config.yaml
n_head: 2
head_dim: 128
norm: "rmsnorm"
attn_scale: 0.0884
init_std_down: 0.0035
beta1: 0.95
seq_len: 512
dataset: "wikipedia_en"
Each number is 200 + 20 x the weight over its row's rms, rounded and kept within 0 to 999. Layers, rows and columns count from 0. The size before them is the row's rms in percent of the matrix's.

# layer 7 MLP down, 256x1024, rms 0.108, rows 120-174, columns 384-511
101,194,239,224,189,206,190,183,194,216,217,194,187,171,172,211,195,200,191,206,219,223,200,181,190,192,187,211,207,156,185,211,199,193,163,207,180,209,177,203,164,212,170,179,224,227,169,212,198,222,201,192,191,173,218,203,237,227,193,228,222,197,211,199,190,209,188,184,221,193,183,214,208,216,211,188,197,228,170,201,196,181,191,208,217,185,195,227,236,207,233,202,215,206,199,162,237,204,181,166,207,169,217,189,235,150,201,223,205,189,225,189,213,233,191,197,210,222,189,170,141,190,212,211,155,198,167,198,228
101,211,208,228,179,203,187,211,222,191,198,216,217,234,194,202,171,202,195,209,220,194,185,195,202,167,186,211,187,191,205,182,195,200,180,189,176,185,179,202,224,187,208,211,184,211,208,171,224,198,236,189,198,204,194,201,196,197,198,186,215,232,176,206,216,191,170,213,158,213,198,207,205,189,187,207,215,213,196,206,199,213,182,221,243,216,206,209,184,210,198,202,184,166,174,206,190,203,199,169,241,195,205,199,212,182,173,195,185,233,213,213,186,204,201,201,155,228,185,212,212,192,222,175,220,157,203,223,169
100,216,177,218,214,189,195,214,185,207,180,184,182,211,178,171,204,192,165,208,158,216,202,201,195,220,176,238,165,174,197,199,196,198,218,178,219,215,233,221,215,226,219,220,217,208,225,170,208,204,197,197,212,203,208,186,196,204,190,180,172,210,192,183,178,185,181,205,188,178,194,220,194,216,196,226,212,234,196,193,209,196,218,204,191,210,193,218,184,182,190,212,183,166,217,217,192,198,214,167,242,199,181,189,181,177,203,201,203,218,183,199,210,178,167,214,204,174,218,214,187,237,203,198,216,219,184,178,211
101,232,216,190,218,212,197,193,200,253,177,194,213,197,213,196,211,193,206,175,193,171,183,200,201,245,211,215,225,213,173,206,206,195,215,219,200,192,220,200,188,208,192,202,198,259,227,174,234,197,209,186,196,200,214,229,210,195,228,236,214,220,191,180,198,195,226,188,142,244,203,176,204,187,165,185,203,181,189,202,226,180,183,207,181,227,203,184,196,177,257,181,201,214,218,179,148,230,203,174,222,200,221,226,210,205,203,233,212,196,223,220,213,172,212,211,227,163,215,233,182,195,201,191,220,220,221,239,193
100,213,220,197,191,215,220,223,225,208,209,223,209,203,249,191,230,212,203,217,207,204,189,202,201,222,231,169,203,185,166,177,187,234,220,165,182,151,219,214,194,192,205,191,224,187,185,221,214,224,205,194,212,184,196,214,156,217,210,240,195,222,195,229,148,197,187,211,212,181,198,171,182,188,210,194,180,223,199,170,193,236,186,197,216,222,198,191,207,206,209,213,184,190,200,175,218,218,192,219,211,191,201,199,181,172,220,213,212,210,195,210,179,180,180,213,201,187,192,198,226,215,199,177,205,223,201,222,244
099,201,219,214,224,214,201,191,197,197,175,177,218,194,199,196,200,184,159,213,182,209,205,189,214,214,192,189,193,225,191,180,247,236,211,220,224,184,197,203,227,198,177,192,232,240,238,181,213,241,224,206,182,244,184,208,202,189,239,199,190,217,201,232,219,208,195,201,190,173,187,204,182,213,205,185,217,177,223,229,216,167,171,198,179,224,163,262,187,151,203,185,196,190,198,206,167,211,206,178,209,183,156,193,201,204,194,215,187,226,212,165,204,178,181,174,191,201,192,205,204,229,213,230,206,183,166,228,187
099,207,217,179,207,224,196,191,194,201,221,213,193,179,211,222,207,171,188,189,184,194,203,206,216,230,184,210,232,188,234,185,170,195,220,177,183,197,191,209,174,205,192,166,180,202,210,191,202,174,246,210,193,222,218,197,227,190,210,202,181,236,208,212,175,248,214,216,203,193,204,202,214,184,206,174,187,201,183,244,222,190,217,209,228,206,170,205,217,188,214,200,195,226,166,223,215,183,174,190,161,204,225,215,211,210,199,208,232,192,183,203,222,203,226,192,204,208,245,168,196,236,181,219,175,214,225,258,192
098,208,186,229,194,179,182,173,185,217,190,215,227,213,237,190,199,174,207,198,182,179,179,185,179,193,195,199,210,222,221,161,197,200,182,181,200,182,165,203,168,202,200,190,217,200,234,196,183,199,208,184,187,182,178,201,209,166,181,197,181,196,159,214,222,205,253,201,203,161,200,216,177,191,192,150,159,209,183,192,183,194,176,209,213,208,197,172,188,180,187,214,210,220,200,225,196,182,189,218,179,204,198,204,197,213,218,244,216,165,187,207,185,165,222,185,195,197,175,199,182,198,195,191,208,176,169,227,170
101,212,221,176,207,214,184,215,195,217,170,202,202,249,187,174,219,221,191,182,204,171,200,215,210,227,206,187,191,207,176,238,258,220,211,200,182,187,226,213,209,201,206,168,203,194,204,199,174,224,207,218,203,209,215,173,237,179,220,232,220,188,197,185,229,175,219,203,215,227,182,203,169,213,201,242,209,209,191,154,234,230,240,215,201,195,183,211,218,212,215,162,222,197,178,177,202,225,188,157,228,199,180,232,187,191,206,184,228,198,189,190,209,237,220,191,232,194,199,212,218,171,211,214,190,189,175,183,210
100,217,215,233,232,183,186,182,205,191,185,187,219,242,181,207,225,189,204,192,230,232,197,213,193,195,198,191,175,205,209,189,161,209,236,216,219,234,168,193,202,230,191,179,216,203,207,200,227,159,178,203,201,230,159,223,183,204,209,208,214,163,189,227,223,227,244,161,220,214,213,200,227,219,166,205,179,188,170,167,171,215,210,209,218,187,192,219,217,174,185,226,190,194,214,183,183,213,204,184,197,226,212,215,202,197,196,198,179,176,204,223,221,213,207,139,163,182,172,185,186,182,202,172,213,210,203,211,211
100,185,170,206,232,153,222,227,198,216,183,219,199,229,205,234,181,214,208,220,197,198,217,143,213,197,203,188,202,213,229,204,211,161,199,216,192,177,177,201,177,226,193,202,204,157,204,200,207,184,193,209,172,188,187,191,177,196,226,225,219,217,188,185,229,187,216,217,240,208,184,228,205,211,202,171,217,169,177,185,209,243,209,150,214,191,202,173,203,183,214,220,209,194,170,173,174,209,201,194,157,202,196,175,194,236,187,218,214,238,171,203,223,168,182,190,196,193,188,195,202,213,197,190,199,216,196,227,166
098,177,212,212,210,195,219,186,182,236,200,203,239,218,228,205,167,213,216,227,194,221,232,168,208,184,188,181,214,200,190,232,131,225,199,205,169,194,229,197,193,224,184,236,171,236,200,219,204,189,201,211,194,207,187,211,182,206,199,192,169,202,237,212,178,177,187,219,204,189,193,228,167,216,194,167,236,178,202,209,211,211,243,181,209,202,211,191,197,211,227,182,213,180,207,231,179,193,191,206,201,188,198,230,176,153,216,207,195,168,224,228,222,192,227,182,217,180,238,195,198,207,175,186,198,186,202,170,193
099,158,183,195,206,202,177,207,199,183,224,238,220,235,188,207,223,211,196,195,212,194,206,194,220,191,213,199,186,232,199,216,215,192,173,161,163,203,209,202,213,184,193,180,203,182,250,213,208,204,214,195,190,180,202,207,206,199,213,188,216,207,154,195,173,175,175,189,216,183,226,216,163,219,193,185,213,218,188,218,193,177,197,184,188,213,185,178,187,154,200,219,201,201,198,233,143,214,183,219,240,214,198,213,210,195,214,243,214,217,199,215,173,198,207,195,150,181,209,205,175,207,188,187,181,200,192,159,171
101,201,194,222,217,224,200,209,188,195,187,212,194,209,170,200,223,230,195,169,191,177,194,175,200,184,208,198,217,218,183,230,160,179,210,208,175,202,210,227,215,215,195,181,217,171,213,230,193,168,202,177,218,186,192,148,178,170,185,252,188,154,196,205,225,198,224,165,149,208,208,208,202,225,222,217,183,211,188,198,206,197,178,204,199,217,219,233,209,188,191,212,209,218,202,178,184,163,228,238,219,205,195,222,172,193,193,238,201,220,173,198,228,208,213,198,251,226,196,216,186,233,189,188,169,167,226,157,200
094,172,212,188,196,197,226,213,187,178,187,209,202,253,202,196,211,186,180,228,198,221,192,229,200,233,233,222,182,187,170,226,165,203,184,176,168,200,206,209,226,223,191,225,197,200,211,204,203,205,217,205,189,202,186,199,194,197,227,210,231,209,199,175,200,232,208,194,212,224,217,224,220,197,215,182,180,194,172,209,184,215,200,165,194,161,199,234,185,201,237,179,217,189,179,235,198,205,180,191,203,202,180,197,197,188,186,202,219,185,168,193,188,193,208,219,215,233,217,142,199,207,217,215,189,222,181,211,187
101,235,194,221,213,234,198,215,230,140,190,222,190,170,192,152,207,182,175,221,188,194,172,173,174,204,206,196,194,164,184,195,196,191,175,223,216,185,216,225,223,198,205,198,195,220,190,201,207,207,228,230,232,205,220,195,210,196,170,202,169,189,176,193,180,207,202,189,229,205,230,203,223,173,229,173,184,160,210,246,187,188,182,238,213,193,215,196,218,159,213,221,211,170,218,215,214,176,224,195,266,172,198,200,211,245,192,188,218,186,177,172,217,203,181,176,190,201,224,205,197,219,204,209,201,169,192,207,187
101,213,205,191,224,176,204,218,212,164,182,208,209,195,239,172,209,197,172,207,216,166,196,150,194,212,222,160,193,208,194,209,207,208,214,216,200,201,160,166,222,179,216,192,196,213,209,195,199,168,170,209,220,189,197,192,179,194,199,211,213,207,205,155,205,161,205,184,193,209,211,209,185,187,208,210,215,218,195,207,181,198,212,204,194,171,186,203,206,165,228,219,194,174,183,197,184,231,177,199,174,176,225,199,178,195,197,182,190,228,172,207,206,186,170,162,203,213,193,206,183,204,202,208,213,198,254,211,205
101,154,171,249,200,222,186,189,197,174,217,169,199,206,183,229,200,173,189,204,208,182,181,213,181,217,197,201,203,213,189,236,221,179,222,178,181,206,205,156,223,215,200,197,186,201,192,190,163,214,218,220,216,178,210,192,200,210,195,204,211,196,204,207,172,205,209,191,156,223,201,198,169,179,181,244,202,206,203,191,236,170,180,226,200,196,239,183,209,181,161,208,196,179,215,193,174,201,191,178,243,181,216,220,194,201,202,172,197,244,223,173,187,184,227,186,167,191,211,221,209,195,163,203,207,211,198,211,196
098,220,221,246,209,165,223,195,215,207,195,209,168,160,222,234,192,227,179,134,205,204,193,228,204,190,184,206,217,189,211,189,195,205,163,197,190,161,197,252,241,226,202,212,174,228,219,173,208,199,236,185,210,173,188,186,229,212,223,202,226,197,225,191,209,189,208,207,168,181,221,188,201,244,227,171,179,226,172,245,211,176,179,204,200,177,183,202,171,208,204,209,172,189,194,189,212,185,184,237,189,212,193,231,195,198,195,182,195,213,205,196,182,199,197,259,154,202,195,181,225,191,230,210,191,200,216,193,204
103,225,192,211,178,158,244,208,196,213,163,206,199,221,208,239,207,216,221,206,223,202,195,206,224,186,184,211,228,204,181,172,196,175,191,185,191,216,221,218,203,220,228,224,183,181,225,203,186,169,182,212,192,209,208,196,236,187,204,183,230,229,252,231,220,175,212,202,222,163,196,187,215,192,194,187,195,192,200,216,192,175,211,205,170,224,231,204,194,174,209,218,187,160,220,195,182,207,190,169,178,225,218,190,232,185,212,197,215,191,195,228,219,201,200,206,218,181,195,181,167,182,232,190,199,215,197,226,178
098,211,162,212,197,225,204,217,206,185,190,189,201,201,232,236,219,218,206,198,221,189,231,197,208,182,201,195,207,188,197,212,217,233,192,211,216,229,184,217,162,184,208,191,231,212,230,193,183,169,178,185,213,197,193,201,217,177,230,221,218,212,209,233,199,218,206,237,211,175,202,235,206,205,192,239,234,192,175,178,199,231,200,184,177,200,184,227,184,191,216,180,196,200,215,209,218,185,188,178,204,178,223,208,202,192,187,197,211,208,205,197,170,158,190,206,226,195,206,201,219,178,179,172,198,179,235,187,194
097,198,160,221,253,209,204,203,216,167,215,198,198,193,218,213,197,209,240,221,183,180,199,202,175,194,177,168,189,218,201,219,196,180,198,206,173,202,160,231,190,213,197,221,208,212,173,186,213,173,236,176,208,197,198,195,208,185,212,170,182,162,212,176,186,190,199,205,184,219,223,185,226,192,188,200,200,221,240,222,201,194,236,234,192,192,202,187,159,165,206,213,193,208,174,179,215,195,208,180,189,239,229,214,253,219,188,206,229,177,200,186,198,202,222,190,178,196,198,172,171,218,209,160,177,229,218,210,196
099,213,214,181,192,195,244,185,140,194,193,238,210,193,188,163,208,214,190,213,185,191,200,186,213,213,196,232,190,161,165,224,231,211,173,203,226,184,190,210,210,205,198,219,218,224,227,218,175,200,192,229,234,202,182,224,165,229,204,201,211,214,219,195,190,206,175,209,186,210,175,220,220,249,174,199,190,146,196,206,183,188,195,236,193,194,181,149,190,184,248,172,229,187,182,191,205,204,197,216,223,193,213,211,212,176,179,177,181,196,219,198,197,217,204,214,198,183,144,175,163,152,190,173,203,222,207,193,260
098,244,208,185,202,186,239,197,227,214,202,229,195,212,236,178,180,212,221,189,187,207,188,215,191,197,197,196,194,222,209,253,202,188,175,218,192,253,211,226,213,188,190,228,205,205,201,191,216,207,190,158,227,195,168,218,189,202,175,209,196,216,206,188,241,194,224,192,210,234,184,180,220,222,235,220,214,182,180,193,229,196,216,202,202,177,220,216,204,182,173,213,207,233,178,204,218,211,199,188,173,188,229,217,207,177,190,211,204,207,190,180,188,181,200,180,190,233,227,196,245,223,176,196,203,211,185,204,202
099,223,196,211,214,188,199,218,192,187,209,231,184,193,235,158,180,188,188,196,213,164,149,189,213,179,192,167,218,216,204,231,221,190,175,207,191,192,193,189,205,216,189,234,211,189,223,211,190,197,179,177,210,155,184,197,192,226,229,208,189,178,170,139,199,211,205,174,187,201,252,206,192,211,191,196,191,186,141,189,211,175,202,167,208,242,225,245,184,187,229,185,204,219,247,175,188,249,172,226,197,184,195,187,191,206,199,191,200,198,216,185,188,241,178,222,186,190,232,172,215,196,214,215,198,222,193,190,199
100,194,188,234,184,206,199,226,206,204,195,241,192,192,192,187,243,218,198,190,212,167,226,166,206,186,159,254,237,196,207,179,169,194,200,245,234,160,198,198,240,219,214,206,196,208,217,207,202,190,239,177,176,191,233,200,164,213,228,205,204,218,181,226,219,155,223,178,186,220,225,205,200,206,209,218,210,189,182,192,208,216,201,171,191,179,200,196,202,209,247,216,197,195,178,205,252,174,208,205,217,203,197,196,210,222,226,186,198,168,201,170,193,173,196,197,217,141,202,225,220,233,203,223,195,178,214,223,246
140,190,131,216,215,204,189,224,198,189,184,189,234,165,195,219,208,193,224,192,224,197,220,200,170,187,219,147,206,160,242,188,214,226,236,189,209,176,200,214,206,199,211,212,210,165,230,198,192,201,186,235,166,208,196,207,216,196,189,200,228,237,187,200,186,194,217,188,189,214,202,195,203,238,234,211,199,189,214,204,208,183,220,177,216,186,194,207,202,199,212,197,179,201,188,174,195,223,231,194,195,200,212,217,203,176,186,182,223,180,212,165,155,184,226,208,205,157,209,204,191,198,207,208,204,191,214,206,199
101,217,197,209,193,221,184,201,238,193,195,207,221,217,194,200,134,182,232,221,199,172,169,201,214,221,169,189,201,205,178,209,170,184,188,237,222,167,203,209,191,194,210,225,208,190,183,209,187,227,203,208,167,193,186,210,204,193,213,201,221,236,224,154,194,180,218,240,180,180,178,194,214,199,192,226,206,176,230,219,210,214,217,208,200,218,191,215,176,201,198,169,229,173,193,164,200,202,184,178,241,199,209,201,175,178,195,202,214,157,174,201,190,212,212,211,181,195,185,209,197,189,176,222,180,201,184,179,207
099,220,211,195,183,189,218,208,207,180,190,164,194,226,205,205,212,158,180,255,210,203,182,229,160,260,154,215,170,226,204,205,185,190,150,174,201,222,206,193,177,177,193,225,227,212,201,168,185,193,215,190,173,223,223,200,229,176,215,181,205,181,212,200,207,203,184,189,224,180,207,194,198,221,186,202,203,211,187,197,176,188,183,192,178,212,207,173,205,196,231,232,182,220,187,241,232,168,200,244,196,201,223,177,191,195,213,194,184,202,182,186,191,199,212,200,225,196,205,195,198,218,190,208,191,208,206,228,167
105,213,200,175,211,209,188,177,189,183,210,203,190,219,181,202,166,191,197,193,204,207,193,218,191,208,210,198,169,210,160,199,222,188,233,211,179,189,212,205,208,185,209,189,178,179,197,187,204,190,175,190,219,215,209,237,193,190,215,196,153,175,164,189,162,170,196,194,203,199,187,186,194,219,158,214,228,183,177,191,234,199,232,214,208,205,209,168,201,189,226,207,233,206,183,171,200,193,165,197,228,210,171,209,188,210,199,195,198,213,233,212,172,210,212,212,233,200,241,216,198,171,193,224,223,182,194,212,189
100,175,182,181,221,214,215,210,217,218,167,175,192,215,207,173,205,192,228,193,175,190,195,212,229,182,215,206,196,201,203,194,224,230,199,208,214,206,199,188,202,187,215,168,176,225,214,170,206,176,216,212,226,216,187,213,192,173,168,213,196,192,188,202,221,210,197,198,202,203,208,188,136,239,176,218,167,219,204,183,197,198,192,194,190,186,206,220,184,231,187,234,250,209,219,186,194,181,187,131,181,205,197,213,211,194,221,228,205,216,212,211,213,205,203,242,203,218,150,192,212,204,202,214,172,203,182,175,172
099,218,228,212,192,235,250,199,215,227,210,173,220,190,201,176,219,220,196,215,219,221,181,219,210,166,194,205,206,178,204,209,221,205,198,184,191,220,217,184,225,201,185,212,193,192,233,183,193,213,213,211,203,173,222,178,233,223,179,219,187,202,176,202,164,208,205,232,199,194,217,187,197,185,204,217,161,224,190,178,175,225,213,214,211,183,178,200,177,194,193,229,209,249,176,190,218,175,216,200,225,177,199,208,217,231,208,219,196,211,189,210,233,151,210,199,169,167,178,165,182,227,179,219,152,257,209,211,226
102,210,196,207,197,175,213,196,158,213,192,209,210,187,197,199,166,243,194,210,206,178,206,181,226,253,204,204,218,228,188,169,158,217,185,238,214,189,189,215,204,209,168,201,170,224,120,182,204,185,211,203,230,183,204,210,214,180,166,193,187,206,219,221,182,228,176,207,221,220,209,162,200,178,214,187,163,211,213,173,182,191,186,207,180,218,184,182,199,207,245,214,236,206,191,235,222,198,204,193,233,193,204,190,192,185,205,195,211,191,199,200,171,242,225,201,217,203,198,229,205,192,186,220,180,214,198,168,206
102,201,226,187,172,178,214,185,214,221,161,244,171,184,249,196,166,219,213,185,173,184,197,196,236,189,213,179,222,183,192,180,192,152,222,218,213,196,212,221,188,191,200,173,222,199,201,203,192,194,209,175,180,191,201,190,183,187,162,177,198,200,197,166,233,202,184,235,234,211,190,217,192,201,198,217,181,225,217,198,214,198,199,209,196,213,184,189,205,199,227,238,209,182,216,217,202,172,227,198,236,184,186,171,190,187,195,175,222,239,185,207,206,208,154,202,253,228,198,183,183,186,194,197,208,211,240,188,201
100,225,188,208,172,223,182,167,244,204,207,217,149,224,201,207,232,187,179,194,222,200,220,231,207,202,205,164,190,198,211,163,209,213,224,182,212,181,210,197,133,216,177,232,204,218,203,181,210,210,178,204,198,224,226,199,193,185,223,212,181,174,201,198,200,207,203,224,186,188,199,164,173,216,186,220,214,207,207,227,251,223,160,233,206,187,182,198,197,201,234,202,188,189,167,223,192,178,222,169,172,199,217,205,199,210,203,196,186,183,201,183,215,187,199,196,214,225,201,235,167,229,209,190,183,219,212,190,185
101,179,209,138,194,228,218,245,196,176,226,217,189,179,176,212,238,201,205,196,158,198,202,230,196,212,186,199,218,180,176,203,182,216,218,165,201,197,220,227,200,224,191,216,178,236,208,204,194,208,231,185,196,195,197,233,176,188,182,183,182,206,191,198,202,238,154,173,175,170,197,190,179,202,181,212,190,185,162,200,210,233,180,196,216,174,188,194,187,217,215,174,234,163,195,198,203,178,194,164,206,190,172,163,176,199,166,223,192,206,200,216,177,205,213,215,254,218,239,238,185,189,196,222,191,177,179,229,233
098,199,192,185,209,198,206,198,174,196,168,196,193,194,213,224,216,198,188,206,197,188,219,200,222,177,187,191,212,201,207,188,236,168,218,252,212,193,175,194,191,205,230,183,202,205,218,168,173,219,181,201,189,208,178,218,148,200,189,210,215,194,200,207,252,185,189,181,174,197,156,192,213,179,174,225,218,148,198,196,157,195,197,178,177,210,209,197,207,206,225,176,204,207,255,192,168,229,210,165,213,217,206,175,215,211,205,224,176,192,213,177,161,170,198,198,192,185,199,207,186,197,201,183,212,220,201,201,197
098,154,213,228,198,193,195,186,205,233,185,194,191,197,233,194,161,202,189,183,181,220,224,219,228,208,217,182,220,227,206,246,183,219,209,218,185,185,183,182,196,206,180,208,158,168,235,206,207,181,194,186,190,205,188,214,181,228,227,180,231,212,173,202,189,183,164,214,214,200,151,175,192,236,211,195,225,194,182,197,204,175,224,204,230,227,203,181,183,210,199,193,191,201,186,189,185,193,178,211,189,202,189,191,224,247,172,176,158,240,231,182,215,187,227,177,208,228,180,235,174,172,210,168,167,205,186,204,212
099,193,196,179,171,220,227,208,224,217,201,173,237,178,203,188,196,196,184,202,178,205,189,194,224,167,236,249,231,219,218,201,226,221,207,200,219,203,210,182,251,234,217,170,187,218,197,219,223,198,188,192,223,189,176,200,212,208,171,197,217,175,204,208,217,215,198,190,195,202,193,182,210,207,209,187,231,223,169,174,203,210,240,190,189,171,196,197,214,196,245,186,222,201,194,205,194,194,192,193,224,159,197,206,182,219,175,196,207,214,227,207,189,198,196,197,168,202,197,202,157,187,170,183,195,193,179,221,159
101,235,191,212,177,213,210,226,170,204,217,176,213,172,180,212,205,166,208,187,184,222,183,206,247,218,152,189,196,208,212,218,182,192,202,200,217,209,173,209,164,228,168,225,242,225,171,209,199,223,210,216,189,192,222,188,196,208,189,223,178,234,174,215,186,200,161,197,214,195,202,212,221,203,218,198,209,191,195,184,195,207,238,168,201,202,180,177,205,175,168,215,187,226,216,220,230,213,203,202,187,204,198,192,211,185,209,205,219,161,206,238,203,201,225,203,198,206,168,181,181,200,231,184,244,187,204,195,216
100,162,229,168,205,215,212,205,174,197,216,220,207,212,229,175,195,182,211,194,211,214,194,174,201,194,184,205,180,188,197,216,153,202,174,168,227,206,171,201,206,206,214,226,197,198,187,182,231,216,191,223,201,224,182,196,221,219,187,188,171,201,196,218,200,211,191,175,220,181,242,236,195,204,189,239,198,208,201,192,233,173,208,202,180,218,193,185,195,204,186,193,195,192,199,212,185,164,194,220,193,230,201,172,218,201,208,165,233,143,212,202,175,243,202,250,185,207,204,232,157,188,232,184,183,186,232,207,193
102,186,214,193,209,192,211,202,177,181,170,181,167,162,184,200,203,170,178,176,223,189,198,197,213,212,214,227,222,224,182,231,168,183,227,151,195,253,252,185,172,231,191,175,206,177,211,198,202,232,217,174,187,163,215,184,199,188,192,214,214,207,215,226,188,205,208,193,177,189,209,188,223,206,202,202,206,176,182,177,184,225,184,176,216,172,165,209,212,172,217,193,240,202,202,207,215,177,201,209,243,208,198,228,178,163,220,220,188,199,202,171,187,201,168,237,203,192,200,212,213,221,196,179,196,198,189,214,220
103,177,185,238,214,199,233,233,199,196,204,208,232,237,216,217,232,192,215,189,225,214,184,196,198,177,193,243,185,212,202,193,160,213,198,170,193,231,242,184,222,213,184,238,170,149,186,214,226,187,207,195,161,218,174,182,184,213,219,190,198,189,197,182,182,188,234,155,184,171,190,222,191,186,186,238,180,248,190,184,193,159,179,238,210,201,199,243,213,191,164,179,173,211,219,205,191,213,208,210,148,217,208,200,197,215,212,211,194,183,181,197,165,210,188,190,224,193,182,224,195,223,206,183,213,225,215,159,178
099,185,214,179,186,203,184,201,194,203,212,187,186,195,225,191,237,221,207,217,187,213,154,220,179,206,244,172,224,228,201,199,220,199,186,172,206,243,179,226,164,181,196,206,193,188,190,210,194,203,177,172,229,173,220,232,265,225,200,221,219,213,210,187,195,213,204,170,195,199,227,165,202,200,215,208,196,189,201,184,188,205,170,196,154,191,199,220,208,191,218,187,241,222,227,229,170,199,228,206,197,201,183,186,251,215,220,217,157,208,213,224,156,180,213,211,183,199,198,166,235,184,205,181,193,179,176,188,188
101,223,197,190,198,217,188,251,218,187,209,185,182,191,232,196,193,188,230,224,204,172,158,233,176,148,183,192,213,173,160,219,166,183,176,227,204,199,199,189,241,241,217,184,185,177,220,216,181,214,215,178,191,213,261,187,200,183,206,228,212,189,172,206,189,229,216,203,190,227,179,227,219,158,217,205,189,214,174,233,207,189,198,195,215,188,207,198,236,217,206,202,191,205,190,183,228,230,183,201,177,192,180,198,199,207,185,185,189,185,194,182,206,210,165,188,216,224,208,184,213,195,201,178,162,176,201,196,180
105,192,198,205,200,188,236,229,205,177,204,181,194,204,211,200,205,247,223,210,193,211,212,177,200,209,209,217,224,173,175,222,211,198,232,210,207,231,198,206,236,170,188,217,193,209,181,183,210,207,178,218,192,192,194,197,184,209,196,224,184,186,169,231,191,214,210,220,200,201,177,212,196,179,184,211,227,134,198,198,234,217,207,216,184,210,182,198,220,199,200,185,215,213,204,224,212,184,185,191,172,206,188,165,216,169,189,200,178,233,239,184,240,184,166,206,236,215,184,204,205,198,195,213,175,204,188,184,197
100,199,213,179,162,223,211,209,163,176,216,211,206,216,199,213,208,176,201,198,194,190,185,229,220,217,222,193,212,192,181,202,176,184,207,226,211,175,206,206,186,211,195,206,192,175,196,157,162,208,186,215,224,206,212,183,176,228,244,197,215,217,199,200,205,185,213,196,181,177,192,197,235,206,202,210,177,216,212,224,243,261,187,196,177,226,177,208,180,184,190,208,188,245,238,176,211,154,200,178,173,182,213,212,185,185,227,196,241,209,223,183,200,201,141,210,188,204,192,144,179,191,184,221,195,207,192,199,206
102,236,208,202,173,215,199,193,209,210,184,206,225,211,184,196,231,206,164,224,209,165,199,214,208,200,183,180,231,203,198,228,211,203,208,205,186,206,197,205,165,210,200,181,201,193,184,193,212,197,199,183,235,211,227,198,198,187,217,225,200,209,187,226,206,193,208,214,136,202,190,199,197,207,182,188,241,191,182,198,173,162,197,180,200,199,157,162,190,170,214,167,206,183,201,190,170,214,210,188,203,249,177,179,210,198,186,210,198,195,205,190,163,208,207,206,251,209,214,204,171,224,192,202,187,180,246,211,173
102,215,232,177,209,198,193,173,175,203,172,198,213,186,202,205,178,217,242,216,207,176,219,209,198,166,185,205,164,190,210,168,175,173,222,209,187,189,184,161,184,184,210,174,209,215,186,175,218,192,205,192,186,211,215,181,211,181,179,225,227,204,162,254,194,215,207,201,183,196,205,204,169,238,160,191,208,188,187,197,165,193,172,198,181,179,159,210,203,199,202,217,224,192,172,213,214,190,233,178,194,205,185,215,174,199,163,196,215,232,232,206,201,216,214,180,196,237,217,164,203,198,197,155,178,201,204,207,172
100,193,211,238,179,195,196,199,190,217,209,200,217,177,211,196,173,205,202,176,189,196,222,207,210,229,173,207,162,201,205,201,195,188,178,197,180,177,175,204,233,252,159,190,189,223,193,207,199,200,204,185,225,161,196,213,204,178,228,196,195,205,195,189,215,214,177,202,204,184,227,171,204,202,198,188,204,222,198,211,189,210,208,224,203,208,177,198,196,195,161,161,210,181,192,200,185,167,199,214,184,183,223,217,195,222,210,177,191,171,196,193,210,207,210,202,211,205,206,231,192,188,214,188,181,161,190,206,225
101,202,205,189,176,192,204,221,193,199,213,235,205,189,221,214,221,170,212,218,189,186,211,178,208,201,198,190,171,184,238,209,223,200,204,188,195,222,176,194,198,216,171,183,227,213,163,191,211,201,179,210,212,179,217,228,192,185,200,195,202,232,226,192,175,205,233,202,185,211,225,211,190,216,220,181,165,245,225,177,226,195,231,200,224,234,186,177,198,220,217,185,193,202,193,192,225,174,203,169,191,240,190,206,199,203,222,218,219,182,202,149,197,223,209,209,178,219,210,165,186,216,212,234,201,209,184,196,182
098,225,175,193,208,219,162,198,161,211,160,194,200,192,181,213,211,201,210,183,213,177,177,228,197,175,194,229,219,201,202,205,199,199,212,184,205,203,170,211,219,210,174,205,188,195,169,193,210,194,243,210,221,194,197,187,197,206,154,215,201,214,214,184,176,200,185,250,202,222,174,216,172,199,197,210,225,235,206,179,194,192,212,227,212,170,242,211,217,183,186,201,214,203,183,157,198,214,202,222,198,201,208,207,170,224,217,200,202,204,218,185,213,215,239,185,181,189,183,203,237,171,221,210,208,187,181,162,181
098,216,199,164,191,173,201,224,205,214,165,241,213,199,222,177,188,198,198,215,205,170,221,207,208,210,193,211,192,198,173,174,205,208,219,198,190,162,244,219,197,175,222,188,232,189,191,194,204,165,198,170,179,207,183,259,227,184,196,209,185,192,197,213,233,182,185,238,190,218,201,183,186,223,181,184,213,195,205,187,190,227,248,201,201,207,228,184,184,191,197,184,189,201,195,188,215,187,229,199,236,205,190,181,210,226,195,174,205,207,169,204,198,174,184,201,203,188,203,172,200,231,177,194,208,157,181,184,183
098,222,170,216,169,191,190,198,177,188,231,176,234,215,197,197,226,193,228,204,175,202,244,203,190,198,211,185,218,190,205,226,200,184,143,153,200,196,184,177,207,173,189,234,212,177,204,204,180,197,199,205,215,192,215,210,227,235,171,190,187,226,221,204,199,190,223,214,205,189,189,204,227,189,207,210,209,191,200,224,220,207,209,231,223,198,210,194,208,175,210,244,177,208,181,227,184,214,220,178,182,190,198,228,204,205,220,228,191,200,217,210,194,186,172,185,220,202,188,191,160,207,197,224,174,222,200,194,224
101,171,199,214,196,217,200,194,195,212,192,187,188,165,180,192,173,163,197,232,159,250,166,200,181,188,202,233,178,170,183,177,180,186,163,182,222,197,219,208,167,206,185,223,160,205,222,226,203,169,191,194,184,222,193,205,238,166,199,168,209,157,217,201,233,203,184,151,232,200,173,173,208,195,223,237,228,210,184,196,204,202,165,179,204,164,191,250,196,183,209,175,192,225,217,219,218,194,233,180,181,193,203,220,216,247,223,171,203,199,210,203,182,175,192,194,233,212,195,219,181,209,205,181,183,211,168,182,196